python train.py --norm_place="mix" --init_std_up=0.0265 --train_tokens=110900000
Each number is 500 + 25 x the weight over its row's rms, rounded and kept within 0 to 999. Layers, rows and columns count from 0. Numbers have three digits each. The size before them is the row's rms in percent of the matrix's.

# up: layer 6 MLP up, 640x160, rms 0.0863, rows 429-510, columns 0-79
# down: layer 6 MLP down (transposed), 640x160, rms 0.0781, rows 429-509, columns 0-79
up429 102:510498512507476466508484455486489532504521471500460533482504477518502473469499456494526479510476540502570478473454493497516509483509528506523519478488540506524534518514545476485503520488518467532544477512513457465472505438478498465481483481
down429 094:490564492501511481504482524509491493465525465482529463478499489470469543469483457501578481457485546502492512498518508448519494491542525471479545480473469479540494522493545465520462524488505514503501477485496513487487479474517485462501485437
up430 101:516472524533472482479475517473533501516465495514507515481511476479476493509519525520510463536468505458497477520497495537494478504497514472478498498501553496501512540522502477488433494475509513533470527475513433455552513506525525487503548537
down430 102:483514493510502495546493497462480499490518537541490513485512489487470493503501502488485477520536487480525495490498463500553531531512500484508500507490466517488512515483458519482484479523483525519538520507529515487492497503511489530496500432
up431 101:485458506507488497466475485459487518493523511491441513524523511499488510492467512477531531469491522440557477439458500532511487483515481515466487503489496509551490522498502494473484531501502507503504484502493456453493481513444515495527522486
down431 090:476511471498470514492559501508554531516508454521471471499479501500477498454464475483481517477506509524506528483474489489525505509487477481513522505528509482453498523503485519496466510508507519478485538487499457474505506481480500505482451475
up432 094:523485526523472463511476500501523503495470503487538535470534505477506552490501472514516519467469525531512484499535480491476516504528507515545503524480512508502521488530485487492481518528505544490492466517505487462462458536508500476528549499
down432 076:511476485528502505520545471477480489547483506527483512538482466465465479527498511510557492453475461471515519511505461507539502508527515523476495520516500504496474467515504525496501528515504504529477502510511488484480526504513496495502493480
up433 100:506505550506519489517501482521483484506492489477446466508548465472523532492466535533490467532541504521486500475478449510483486499507497489544482481469538521475473510475557482486503519496514482506482510512501480492507558523478504489498510502
down433 097:499485479536472495530452497529505516524509522542499486492495528469486505470484540488498513478478481488499447503517519466438507516483463548513485479538467547483506476512459535523490473481524534521533480508449487456506466485485513522499458482
up434 099:501495520505455478545517488496498522507504507490501487528513522459531529471499526483499560481470486480499506473527502484449541490476472469521523491517468497483506491513503480501565501476494471468503480501468498528457530493489446534510467493
down434 088:530570523535506456521496455527499513504477475522504562488529455484527471483513505497486513509536511551478506511507483501451478497519502505443502530492490504529488504506492477514472519542516447508521484502493517511520481495500437513473494468
up435 101:534502530498488460480522509490508516525472549504489506520524520507518475503471479496480506557500499464486491495464529448493555513524499524490503489505461531497466530543499508462503514458486469479477480541516472522529490460476526483518465510
down435 126:475496514497472487485498498487473476510505504489508521540504513491498506545492521478466519509478494524490495507458493480477503509493521498483486503504466505481496542520482548506506510499469500502531485525499506497472520497477485524530502504
up436 102:489491525480554443549500499468528549518526495503460493503516453482498500495514495521471522502463483466510483478529477506479507510509513529476480489520494546497522490492544500526538483455491555477464451497529472486448519513500466487501507527
down436 098:540500518479496531524478490508514505533514505530490502500520532531492455484458507517533495470537478547494538535498457514536478531530502504470455555556502473542567453502464481522516485496484501497507498459462480461473539521527521480523513515
up437 101:506500507534492478536505465516460512548527505476488516476515503487471502506550527515444537504488502471535472498527504482486543546463486458536536526475496540525488501503503501491531509518521492493478495505454527480470492537503484479559479487
down437 128:487482533481495541498487497491519528533522503475488524498543506498494499474473498470490498469497489493476522496498498514469481443471508546488483495484463517506486481487505474492516501477522493496521496540512465519507527503456499516463525492
up438 099:553504503528541524523524510480509499543520499481465515563471518514494509480481501491477525463481535451477478510508475492465485516510545461504470488460477494515518519496565473476489538512563485480494449495506495498490517488516506535507527507
down438 098:490554506461493523464508476472539505513432502496490516482491545519457499461528519488480511537495511478480468481499521503481494527511514488541500452510519514519498451490502467519510496534492497519507521504518468494477521502472475486484517499
up439 106:516489500483500534490486491553545506515462494520504489514504466482518469526492531554496512491532548497541514499511458532463511478515537429482474503477482487512491484553521470493500506494538497482493500490500492507466504497481498497527494502
down439 127:498464519477540493529549522491482492543488500520489526515518529526502520497444474539539508478470495481485488509486501532469468531470536521496531490497541501482488528484513523490518507475503531516532553528529510524505511519488481505477473520
up440 094:488534482463481503489513506495512497492471510469492466478485444481511544477491533496494543460542502477504494516509527536490486489502503470522497511484521521514507500516522473520526542481481501517534506502488475489509522484557537505522475528
down440 105:504501472504479525494505519501486467497563501471507534505512506503490474488498468456514524506498530483493522535536472464531533527502476485478468482532502489469540499490453525495525498521498499512475497472534516476485484528522485503478475490
up441 110:501524490500494503501495500433494506513501472500500519473509495488444483467508515547499479536512480509492538510545502492468539519507510452466485471521500523524531467517511480524461493517544490513523484515500501471475496487491486445542459512
down441 109:475515460490459510501475477521457504535490457474500486460495521525556471526516501503521523485518533508460518527500504504517463543477435478508511471532529498499480479497525511507490504525509470508493506481513486464509472494477514505500480464
up442 101:461466499502530502489521474489490519529480529461514510539482531514483484515509524502482504524511565498485534453534475473441491527515469481457487446454439488501477480505510516504523479482518493524497464480521504500476485503514503532540502515
down442 107:510465483526505476489508494515490505486476517471483508480509498539521521510527477503493497508471499511525512516518476513475480505497529431464526446475505458505523469501483484480534462505483562519497459488533477522479498507525525501534506469
up443 107:453465512478454492495498447489519532509488542517465501521514503540512492501512478471471485472531477488466465482496516542504480508474503460477490528497514500549565492515547492495509494482493465508486500520518478485490466487487501487536541502
down443 098:491525518503464513501487497481487514527455495517518453490502494497475471520506485510461495511446446472465484546508465500513517496470514537486499488514459530472505505486522466522508506505519474504478472486481477445442523508530511506529490506
up444 105:502487503466479518509490488519500511529485472511537489548494516454521494506557522535538536490517508455494507493513484469450475507491514478509540474494470492512492557496493485451463476461506522487469489487451496541509495484499491510489475508
down444 102:531478530475490486503524482488485471505480537504520514506481518469486473523473512503547466499542503481501479440468486491470512433528538500524490513497473479505474489486528514511504522469541487531481523501499509501503516505511502517518483481
up445 103:502458523458573509524510482519485509500546451461515489511510504522499502498502546532503498445490513487475472451509502549477516474490514492499518524463512498469510530504487466489528531497540499475442494510499498491497541512543486495454519502
down445 086:519506507449498497533518517536485495476471498529506464466504509513537496520468478497536481500488494484463521488512516491520491502508457510523546519467500496487524473475493494455528507435515478516508490470508487492498531518534545497527459473
up446 097:500468530498468498519503478522531532490502507529529472442483563505527471483510531480494502509498518462500506548519486450498527473494466483487488516485474479508483505488507527460464504492524522541540481500460486461481455507538509483518493517
down446 085:506502480446492537536459530490513498505522519490548471509458483510482472492496492466501504513541542496492504487481491527510445471498510491477515521471488479491465495455496541466533503546527488547499474494451525498449515490501509447509512545
up447 103:491481480499501518499510500500427501498491468500512524533503486470501522533491470507514506505500490477521510522528467482480466501498468464517475482507473485545507508517575491480445527487509549497517507515482512541480528516495555488499512465
down447 099:493550513522511530511470526500480489517496487500455526529501460529533528510552493523497522483520503480519500520511528497529538497495498500502528492470506486496512537498515468464471477498501532475489488485490488491484523475487523505490479515
up448 098:518540489479557519514489480466517572514500465478514468493520523502481499529524476520491503493485499492542513488476507485501509476503529480502446494517502510531518457511544516486494545521512492500482507498454528523483511439535528480498524516
down448 100:516532506553495503542510512488486479519508469450484587478473503511455456476516526502528487489540477526518509534493501488526516467551519524532468473481490509494511514514503556480508489501475505502498496503499503506512485461512461552488449493
up449 091:535498519432523467492456464511460522552494530503464506515505498511489479456497518540515516499527505508468465497506440501463487497500552468481481479471521500482491546513489526510523483480514508492486453537513485481476469525459513445509488535
down449 101:501484508489486451512488501479516489512487473508480460509515490497493488519515537496530500497496479515486504510474473508466526495515485513507489509485496459522514480511511485477527495486509472483475519496518492503515530451516456511504485488
up450 103:525479502474491504514492460490478505494520478501509533474490490471463467509467548507478554479472519512490509485456494487484513473525475453487468510515503487499489503550507487521508494507496505483517508492480503483460507526491452515484563478
down450 108:492489464504511536502481546517488490516526484500512441504493530514468485501495443468492499479472506540535445506548522524441518497515564483529482487478521494503505498488483496513513523520501500459502479483484474510521517467455479517519541479
up451 087:550469542478530490475472509470520563522467472512503489479505488516499528501526500495487489511469503490497498498470474462461506507504528477496450485443518486495500497494505484459495504476506543544483513521493466537478516502512535498496535545
down451 090:511492505514464523500507533495513451456496467465507542470476531522491505470521496519524520519509467516491498507557515486532514495502490518547530523507473524455532488469498560494508447520519484510497505484473508479530437546551478535472512495
up452 084:512538534525521503478514483462472521539493498526491456538493483474453511484472510508505513494479501513545512487521530482435477490483506513463456446477497497470492533513503449475494503488526467494467504507514470528505517500467505473501529507
down452 106:510465484503463481515478491552527472516457517489510511505516501517522529507513503477487518518505504492464479536521462526526536499485524487578522492471528525544477445499509523549505480520495532513509488500479509479505516479517510510511433495
up453 094:524490521510472492512490484535540528506473515504470512483556529482488469464491499533520459466496477501470482490520515512508530534485502485475504448474483533509513546496529491499476495491491523488464497524514495494542566543484556496509529521
down453 086:511500520471548527522496507494495513479512479468487557493497469508488503533482512511495507499490472503475534510472505497532483508515504488504509509451514467528453463538505533500497498505515517539514504497454553490504485513517475495516504452
up454 103:502505494496494527519508493522532501490484515498502501482463546524485522498520501513517466509491476505519519492491511492489481469513456493458538490497530489523502445517502478475467509482485521458511513548470475527530492511475538511483511533
down454 100:503480464499527513542525465536483498478487509474502496531501509507513514476484483490549503477492494545484503533509501542472483500501471520537484485519546519471527490520474454491535492496552457459464512455503527472489497481466499506527515485
up455 106:513489520475527486474509520463518527536478510500446507504536477480528491542443536502506479487558501492522504487491446456471500482527514532528553490451528473499574505521577515499516481496525493456491474541534493486484502479473493488528479494
down455 101:507516486527455491540475503512563493487522485507530501506469467445504472483492501479511472500472475495570489493502504504484511462468520506482520477511508514497464503455517530546488466529510546529533533476481512524503450479494512519475504515
up456 098:495482517470518509545496460459490509500488486516523544460480523474497469497473501506486498510490500490535497497523443491471496488436489473511502491456481516450477511495512468485486515540481523503529529467480483501482459530548479525529475502
down456 090:508507495528498490539507492456507502504496491506496524473453523521533492504498465494500556513488499529483469480492503522487540521509494504511469499496505514520482476453511451471514446499470540485492511497502513560494480484554507516493464487
up457 105:532482512501515478509524519441453516545522494477484528530533522502511511478510495537449523509475478476513501535463504466444471506457519494504498442488530517519542492554505523511496497527549524490509511494517466494472471489517487528512479508
down457 097:517472519520467497493496517518504502497475525492502466489511539504519502440533528519517501499507468508480498515495477496488510460470477533525489506468524513472507522493535530501475542506499491498506481529529498517512488529505484521456560483
up458 096:521522505464502493481504487454529497517496445486483522478543490479510493480465480499476474545487485525524480438520493487508488513497454501570488513464432496491490493536478502529548523488497470530523462536499513508515476527497453514483481527
down458 089:535508553418467508512479510493492505489518502522521486507474491498526506494505521433480509467492485466530466521514494516483514538504513472522502514502508501512524479483566534491480529509466532523490520454465462514486530543504498500496487503
up459 097:482516537504512525471464509459508552511509476497514544508493490502519505486490513534486509519446505472513484472513482486437543506481490523465502526462437494455507478486511495511500502488504518503438467504495483542477509480487540485490455500
down459 114:529488486492528502521520460489484502512483471545501483469493473489515512539511501511514559501526529550481484515504500527495491481481466531462476536495477464506495495473490517523515510484491516485482510493517509502460500480498498517504466501
up460 099:523464484555506491540512500464519485511492476533489509499497415501490521462469493486473466490539550500511464502523507468458518551464505458510521524534501542481558514527497493507497483491522487483527488485485492502501525480512487524511462490
down460 093:513537507505538497502475460553467535464493510499550477532501516471495508509487485489517509490512519542498510497484549491510495522499503476467536500477524521500544525480522510507478515490520468586479478493508502523470475490504498461516516495
up461 098:507495485571491559509479499534531485544502486501503486481539484481496527474487490522516476499471507468510498526535471474467476488477504480483490533455481516498514441496498517471462526495484496491472482493485499476492483534491558483524510535
down461 099:465501476489489512466517485497539483504463510510500529465499493517457519479530473481499490515508483483500527513476515563493474473485481467518507529555501515495485511508447489505523507494492467501516519504513542466508476517542491497478469473
up462 104:489508511547482482474487474468490493515510488497498538470547485525541511503500487504522514507521547485506532463483476459490500510464506496515492474506481501471476463550513497475523449482475482488506525488493510464519466500472532524503469492
down462 101:529487471529494555453452548497533507498524512501545492493500499515487492533544488485508544489493518471475453539496540523468503451518513461487479475528476528497446512509465525498485491522512507488513530507516500489472491494508489545498488549
up463 103:501518535536532473524528521488545513519502446482494546511486472513465472509517503495496530541468511476453479467508496468486489505483515484503521537516495468499563522485500481491486512456508514505507514491477455464504455490523512521489523537
down463 097:459500530495529483471478518529457471526479521538544521524432477515459471517513529498532438521473505498466500513466537493509505501508535475501502528513547486517509539495499497491538539431556477509527492505508467504521462486515520524500490546
up464 109:469500478491528472504520490498507493544504502500463498516511482537506493460502500475458542515474524494515449484487528509495502505478510516514525509505530519473456547510510466515503559461479506467504475512475505474511470518504493525513533472
down464 101:473540492465495484483499506505499535514492511490534472507536485518467513526519508468516526486485501473496503521469477531474477507564494490496509516531575491485532516492463478517488523466445516475493485498503509507473456499504524497492458530
up465 096:479479480481510458545504525512497505521543467495525521541514477452470483539536509504484531521478513489504497516485488469463462531480507488541512492481468525517505520520482494555458515501517477488482477485507487476489537459453474510525518504
down465 084:495503468531538458515462499523522519509482473525462443497519509496479494522530548511553494526505558530486554503505537503511496503501462503459515475537493485488517484522453526503456500501497484533523486488513480493515478477517508500486509532
up466 090:508517485495489475502477479509492526512567486476515470488534482484527480514500460493469508483499495462494477477461497498457516507494499499493463482480479512506510497522496491530520501483463521481483449528489463499453528473452528489495473543
down466 130:484517508518520497472514476508501510503506494498483521525510509511527490533519483492471492491511503462496488500521492484506519495492521514465486478484513507506512507513501492462512505514502508476489482514467513508483524496499501511482500514
up467 096:473540486515533495520528475486496515534506502511471525564484467488474495458486478504510515482506536488517501496489477490476478490467558506496506474463542537485496489502493510490514527503484491469498550548495505450472489496509503518516514480
down467 095:494484530506526520478463512526520521503487503479498509492527499497471480475519483460479491506511427490496473522526504503512522473479520503493515521475478508506513499509539466518455512497531478448500514479456531504487465550488498471467478465
up468 107:505499519486469488519467483446524536550547523461505522497508472489500480484493523528493532518458520475484516512497520468458513480467491506524523430513466517474528507552495485518509523512519495460483473445522510512506486515505482501472484486
down468 125:484516481491533465504542498512543518463485510510519513514499513501500504502481535531534506517495540491542527518470489480515453498498528513525472489508462476497489490504508482509487536500513488509511456490529466526500505507465523497528498481
up469 082:523510493510500482478494478488468533525456490515498505547521489493468560510491503533488503528483519476525515507497491441498501446506506518520529495491489486485503487524502471517527503454443509452479483526499494492511520454489524486523515501
down469 123:486488548494488487501504463481522509518502481488500492503497487480509508520517528477483500502507505467500508479493498493506507493498489486517478506493496503503513504530538474486504495480488550483493474513481492496499543473508494493499508536
up470 097:501491549507505515508505513518464507527487517536498490500505542494497527502482551531535491529521491473531519475525496505505537506476507521471482471481541478465483520517491483542486488446492489494512494545508478530519479497481567497502544509
down470 084:512536480449507495517525519505467535472506479486509520461538487497470526505485523492523521499468481502514499490470520499509442495482529471437487560478514458525501511490493503500553506521487495535507537466481485551484490533470506470484489491
up471 099:523492513489523491467502486503468556508476535459509503522524497507522498494486525494443530508497493480482503466519486460495484520488510485452542470435450469483509537508521486498517518462497497487482478524505505527491472498486485497509484482
down471 094:491551492508518478481499506507492518502525554500567531502519515461516526503481512493508498526533458522506457462520503512482531464491487515489497491493510515508469458473499518533487479523521482506469524538515505516476436542478488484546502465
up472 099:520446490528491483468500498522466493531510511499504482466494505463477473428497466508482519540469510502476511469540513476490509541487530482478481476471504493440529567541511511498485532542490512498483511523484496478488505521506524509507473506
down472 087:529506512497458482513493484530497508524512493523496480501505498458520539553494549536491503520478483497495516534470536474513500523476545481544460511532509542483461501569493543543546523469477554464512472463500529473506517530484516482528502517
up473 094:490471507515521478547479503465512586475526546488510519471463512522472515506496515472475480515514489495458491536514519517482455455473475467493501500497525482483536494503489508503487506475494460484520483483501450468489487478497480521501496492
down473 091:481508507454533488506507524454494515488460535504488487533490496489512460482518513490506492503491541430522490506500527541488507480498527518573519535523514479473499507497507493524491472492529510512463500484492482525502512475486525524536523518
up474 095:473484447502503536514463525537526508499478497527493534539546487490498500505470464472496503482494499494469535503478436498471511501446524520518495524460499494464479470520512494501498496504506496473549487474487488491541581541500502495486540513
down474 092:513479464490466463466467516454503516537483499514477497492513475476499508494488484507493448517533493534501539489561535514506530451511469474515537503491543523539504553465517519511529477513516527494513514509492477511501473488512496478495509531
up475 100:490509520479493472460513508488494516526504507501444541561533492543467490463502514480473446485503502526514495489529490488485528509472464496549516523460521522522489500479540514460506482490454523509495457511535487516468525492481448475509499532
down475 099:514487506488512507525494525492499498502520517522541485498494482511527498498515504440532469456501488487521555502526463496471507445444499497466562522501539475512462502486530491472508476481541515511508558451523499475518438512520486438531523484
up476 091:522479470479496501520493496455519502523506474465520510516493489437495519485511472499426492477501464489475499542507509491476513462482471463533531468482497475462500499501521502513508533532476469473462476509478469476502514489465488490518498456
down476 087:511502504502440496495525495471518446506476498501525480541502526507496497481495482515489490518544506504492485514455535524466513505488495489455467500518510464528534501498480540534510510533546489496453498462538506508465502528507461519511494494
up477 103:452490514486550491498467456553501535524526496501477490484533498523518530464485504508496476485480518520515490458486496487506518498516495481510458456488468521542498493513486507496481527516499504504535517509508514510473496502513483470472446484
down477 102:490491482509526514501526496502563486465500487504523526507502514480471505481503436492537512478503503501504484497467519518540476503528545484507492466490477497513490512521521496515532520424434494477526454484504477474511527514514485483552523446
up478 113:489482511512511553501515477517443514524478509478462469524525502522481515498555502489484488497486511477452552462524526495493511490508479462466499496502522496488488478514537498496482551488549490495503509498456435522482493519503526507461520565
down478 110:510518508504512490515498537547481525516542478495526540472510483518513493505453496486527507492507498496495478549503538508541503493494545491502505464520471503500460496498531456504503502512546488464520496494522507514469506513522488547516483541
up479 102:461460492485549497481486487493500513516527459496492468534512496458472458546495538467493484488521564481532497529463512540501514492489511504488498499506528544488477514524530498484516506515499451469514446496493501511516525464482506498541475524
down479 089:488513493493509495496509537523459507465443505480536447497464503484493519482472456481509491530510479496517522511492545516481513486499490452508494505481515558474509472455501506495525505505513463557516489508497499516493467454525514463485568500
up480 099:540503495514522515504513475480515538571485498499472464516529501473522531474468512535484492467513504473526442521485497474491492478495533498461504493489509502516505522548459518495490546449502503481530484491476501454528476459459485517543493516
down480 126:503516508501534462483499470504504525468474541481484482481492495497479473536490511493513503470515527471475517514484465502558488527505524515529487486494478505502508523491507413521475533471518482502497492500469465458496527466510512476516510546
up481 088:535473544486488486483470509481543483511506473488480469521501492506522513479554507546498473533463543497534505505479528455460467501510459461468513491474541481514500479522504539465473494494478523497520501484485473502456482488495545452478530548
down481 090:485516509545446539495477516533499483510485474514498494510503538480549548547521514507502528488485473494481460490514503541508502498476476532477487486473462548478501497478505526492486483472489480498480484501537489507534467529491516443502489492
up482 101:489492539507544524480489525487504495535486444480486482478504470481477474479479516532505529519451514482489490546467464532470523541480540500515482520501483526503509472505557480527508482535493491510498474466477502475447512483509535541514530489
down482 092:512521501476491493475523468468495501502514552516447490502483528529463519467489489548511472484475484510538462508521502516499516496537473503482496524536479512516490492497522531490483497480491525496460493478523512529515552539536503511517543466
up483 082:499440508494517549494487467517496517504500525504511578486494488485513469500505506503496476517448510508510500471499476478478544480493466480489496483514504482499563518493529508434472512484498507478494488507441500464459508509522489541527517498
down483 123:505558495479490453505507513468528487456518487491494444514526521503458531499510512480503534466569503518502489514513553537491481508514521497520498512468522508508477495521490511535551502510528473498500510475552471511529511523478522502498465485
up484 109:510505524447507525493447493484510510528493470500478523493499502501503511523575510499448470494524491499511500442524526536500490483538515498487488511505502518473494506517530490437506521501533507495465480492522433472510509497514530507506524523
down484 105:484479538474492514514445512473489529525476510512515519477483479525489517508494496507488526509514476514511505494480548479502494542493507495501519488543488483535551512507518478518575506504535504540525487514511478486508485513486483563463513509
up485 111:468470471473510481504469499435480526511484491519477542461510466515526485476528490520463493512528534479501458438471498502470513505481518515479482450457490496506480490518486501476517522491507496512512489484483471491515525465515484517481505496
down485 134:475475490508509464479469531539532509525517544522539487540490536472442449508471531486518531491501515494492475513486521514502458525483546509455504492499506478480515511500483544510458502504497534504496497525512525500466488455492467522517511537
up486 099:495472505509482535528491470474478500493506480501514479549483519496496476507562516478477465455501495503500454461534532494505532462485474501482525514521497547501520525530515487512438485489521497517536544502490463493519551507465518468528532508
down486 102:484482477488474488511510512509498484518491514453471479518534467495509526514445486450470551516501522494459544493497482473482496508492537490540500444500490508521540477483496521486529551478499514532465522520551550489505507468533452559500504462
up487 098:533467548517471465519516487496470498525509534520489485460505531480443529506502508519498482533513527500548490481492512495493506485444484486489522500529548476488514496491505426461478485536538519528533460514532460507503498502448547500513502547
down487 094:468515453474496510505481468503511529458532451476499514526522480493551486542544473520485459491517483474530511532527485501519490513489519461511468469490532476492502469457479565484490496504417472507485529471523473467507509528497504508525496511
up488 102:522504484440486494520517475483515509507503504501509513515476458507501495452496446498462511478484514501501500535529483499495501504468514497518491497461488489475526507519518460509461538484506505523511502475524473447505514469488529500512483570
down488 093:513530478460481512512497533494475485504488537494520504513505491494525533502464506458457521489460484491490476547493494464496493526500506512491477480519512469459490540522498451499501525509520554499500500479491489501483481514503515518467458516
up489 102:514492541473462559531508513435490486524462458526459522529526515494492502497516489500477532508484488490483511485535522511461533528486514498534539438493470506480535496531472496496541510540537493497496509521495507527499498506562495476513520528
down489 105:483462486506449422484516537497503500453474480515534507509525508466498509492496494490537480521520456496520494482500489473500501518521538469503532496498518475483482487473496509473536482541508506524542499466527492497508473527500514510541494492
up490 103:505505505499503484506466481519508524540559490500496473506520492498495521521505492479499471475484517429497512472518471537487520496486514523487479482491518598522479466529509496496482500500515468510475495498543499502507509486517521466537512521
down490 122:491487518521512496491477515533494523522475495511513496493523512503483529533556482497514533500506512494471412517489501513495476469493472484528490491519493498536472494452491525544490502482477516504495480494525484506461489543501471512493487516
up491 112:506479495446496491499465476472446510497519484497516469462537489502484478464505481480442536545469490445516481515451503471463498498467486513505532517454487520497536477548494496564515501486513497517485486504525482504476520468518533509538496535
down491 150:498531486512532484462491490486498500529481523535509516509545545476501491502447488482484493546470483529524464534488488502466511502488517498491489485477490479503525472509555477492501481489501532538499529504491474483545506509507467497506507486
up492 072:498487493502501454522465480491496541548496485511497532514501506468510488472512551524474525497498539481483513484513481496486523510493510518507508509484525485482523527524524497497507496506469541463515462518469476494514553535486490491514518514
down492 115:467467516499520494492495453500516519531511475489496490507511493490509514502518517479473517508496520478509515489481484478501522495488483495483486485492499526503531489531529472476508500478486530507509484514483498506508517480480499482495492526
up493 099:537502502465497555488486466482489480505506457482491484520440507464531475519540533506472558491488540455509463508490501541475503460519451486464519467496486536498466475522510531487448505461509541483509523537500475506489545500479514480476540509
down493 100:500480498472486467512484502476519472499499484526468483476502496478499480513451483490499504479478506481486498480496500540537488453497522491508502500489517502473485452511511495522495551508479472482514565504513552455550474514460499550448535462
up494 102:463491521466517485498505483490491502492512457481496490528495456479485494531485519546520503520489502494513528514462517483507504457511450479540532501493491500483564507495500488512473523511502515481501496583507481452482484506488476502482486494
down494 090:473468523486506538474479490545498516501438489489510497513515509488520521517457456513537487496508498487459526535491469481455495497505460474481472482544490514498487495492437464489510503512521522545513489477499487488525461513503497502485516517
up495 096:498493466479544559562497499540438531526537455509465471526471487463487526461511448512497471496457521515484504482537496553486502469460471467495501518480530469483502536511528507525468522468523493473473475522508456477500501500498493520522501524
down495 101:484545513473509492488490485484536516503499538451534476505461529491533463522536506500524531479469468500599505522494534486523491445495510526486558503505469479510512508526513544482465511524466469496493531512526495496482515521502514484455476534
up496 096:440435487500501504526510483499521494500490510482456561493530484487482472425516484505462530522531489482504488465510498492498549540509494437480481505529511543504530505508512503485511501507500505527518498474475487456506503502484539537507443538
down496 091:490496448504450474508488476498485499460520537474499496512520520482477513535487480506466529525508481555499488490485499500544512530459455485489515480519534508509540507485532476539538504509535488527504458521513514500506479462504476480502479493
up497 101:435493507527476550511557476507507533510478488464524550531541509471548502494499485512509517477486501469478518477488499482470508495495475498514502525499464497483530488504523479522514535530473492499509465514468506522513470494524472481538491529
down497 095:474468501456427511503495491491444494556496469537489501479538532494505520498469474450496499535509474516456494501503520529511488486488481522483494518483481510512495509498512508538527508519488510526517515497503525494459508502531446487528468511
up498 100:456492464468470502521490495513495520534518520476503481502480449475494532495488549490468499489502482453514477532528502537450505475498525501497503482468538501502511504526543468550443517517552524495538467481488501515494533492518534524535480492
down498 095:518513491515524544536492500512432514500488471550486495465478474517516508539497536503466499528500542499471535518499504501518505497505547534495489519474478492463529526495478504488476560458538517534513484535507512470503464532511498529469483522
up499 099:480502514484537453486495520448549513526489484504491506448500519472553529481486510571524461525513471491523550494515469520495515518480489497477525511490505486506516552551477484486527536535502517472515481533518483481500506474496494520480464524
down499 090:519496457495494537495526510490478466474485489450496503472476502494510533494486521505486468479526484462497486482484544479458466500540464489504505488463484500492516509476469498455509498519527500497482455468497552539491463454485512518531528503
up500 102:483489564480505514555518483466487547517525503495491509492501506480485508512504523490496501523505543478507477547492464544472493528489502462529502488478504580497485544480514513490509567481500516441467476512495499476530477512523500506488525545
down500 093:522499525500490490571494467531466447491497523487514467465510521510464540515564519493526490505512518488531522514497481508524498438502498482531512502488479547487521483544539441498538478507506518475515491478494549494534510513476475520484477509
up501 095:517531521483472500465498477512503566507491528476491496525508498501501484507486483492455494507503524466503463485479494502469576536494488531489494483451454518501510507499506450498495527501534486490463448556524491524463518456476543477495514526
down501 125:494504506499483479476511510510504497495506500498486513497515499524507506553483511489477495496496493498471485508490511500515535500480474501493484486535480498503533510494473505504533498507499511495516472522512509510483520519484495508503500514
up502 109:490489565483512457522490512505512538519537507529507486470507490504537497466459527486522514504470534473545461553482485500476507514517496506468485508501514506435494520508517536524483487507498457459532495527464502488491525470517525505551473514
down502 103:487504475478511485500450518539526495512511523482491519506465477524510472513490516534509535531494523528517525539506522502478486523542482503517484554518524483526540520490523492535523552535470495505521548511538536493518552499491494536471531488
up503 110:494497509507517479463478475473509476495472468514509467512483491542514521518507520521492466567471501494453481505507467476480518426512494505455473481484484495514481464527498497507447511503492560505514497506519464511508502516541508486495448470
down503 112:491542476485528537495466488493536446479495552503490514458519501516504492506445483505516495560540454554491460478521505526516484490508477491487465531463536482497457465489522508496495464521499476498507509470495488504467517521539477488514513484
up504 099:509492545503504502484514510507515506554522547485495542472479472500521485441517508506499512510517553477531517525502523514510479485465464496513523485464484506530513538486492505450498507500526509469495481516523491468480498475503508445494475563
down504 092:503508499490527516492459497463451528498562480485479475501498539503497535476520474501546495429535501487457508480514513547523505500486548509547496532516506495519501501520492489478564510484521507532495474511509528499494490527503449472504458506
up505 106:477470534511542451515522480497490513493475504490486551492497466495466507518477489464520512494522508480522513492473496487503471453494535490501504485473480483550505540509501473483536522462485472495482470548466498474485458513491495511481501483
down505 102:506530517496553492525508501488515490491564479451526508506515491534450495481545476483502502499465481490496516506457498530475494465497494489513465466453509440507516496539452510489496511481548474523456523510502495509513482517499472500524466460
up506 104:486476512508545536509493456477445498539502501457485537472502467454477480513474476470465492503519526487472510524480501493502492524517529482506460487502497493516544525490502481490497520498519563486455512469540480466481536515492541469506561549
down506 096:461460478493514523516486549481474490513482498491502534470478507512529526479484500465461504517486479470541466505484502498543515565513514499497513476480516491471471462480533464528512493522501524484496528478493473510542537482527524525504503442
up507 111:482500465464497492528497480506506507504555436553491475481511484471514488483515506533463508526459463503507471505489484508502539493493517496497483484448515527477502495531510515508503529528506473487472517463526523497538485453534489497552466505
down507 119:469475547492491461434480495483486503487510505471506500489481529530516479514490508528500533512529536497505484454508497530490501471437492524458511491512491503518493514492510522491504517421484569498551487503469488496497557531522512500481562466
up508 104:469460478529521506504447487509483515521487487468507512533484490499515489448530470490483516516482525480522449538473467514478506500477498477518516450481510501513494505502492483553512539492516508483512475481530503499503486510525507545510502521
down508 085:508520495493554458460528488495520530533493501462453416531525512495482469523534501479536507504465487546479498506471528497507482538537497488483530460481500466473532537523470504468516524482474506499514496482500486495531456508468477498490470499
up509 104:433495490499525468525500465501546521512482456462519487490516487515517523508497534514489553484516511492523502491479475517516495503526520494497505495510502554491512531502491472516538490518525510492503472537501505462499479504476532500489521512
down509 097:469492508492470482483503507510488497501520509504482459505529523487478500427509490533505512505512510526493578469459501509552485541459474524475495507504516542483493501503495480513530538522535530545508480484517504487492474492505508526502490464
up510 106:518452540507558523485496465511498541537523481524489469512503503485499546509483481534507475448508502481498562483460453502472562496479547510483489479471490504481476511513548515516513535469519540517485475491546497528554510471510492510553509488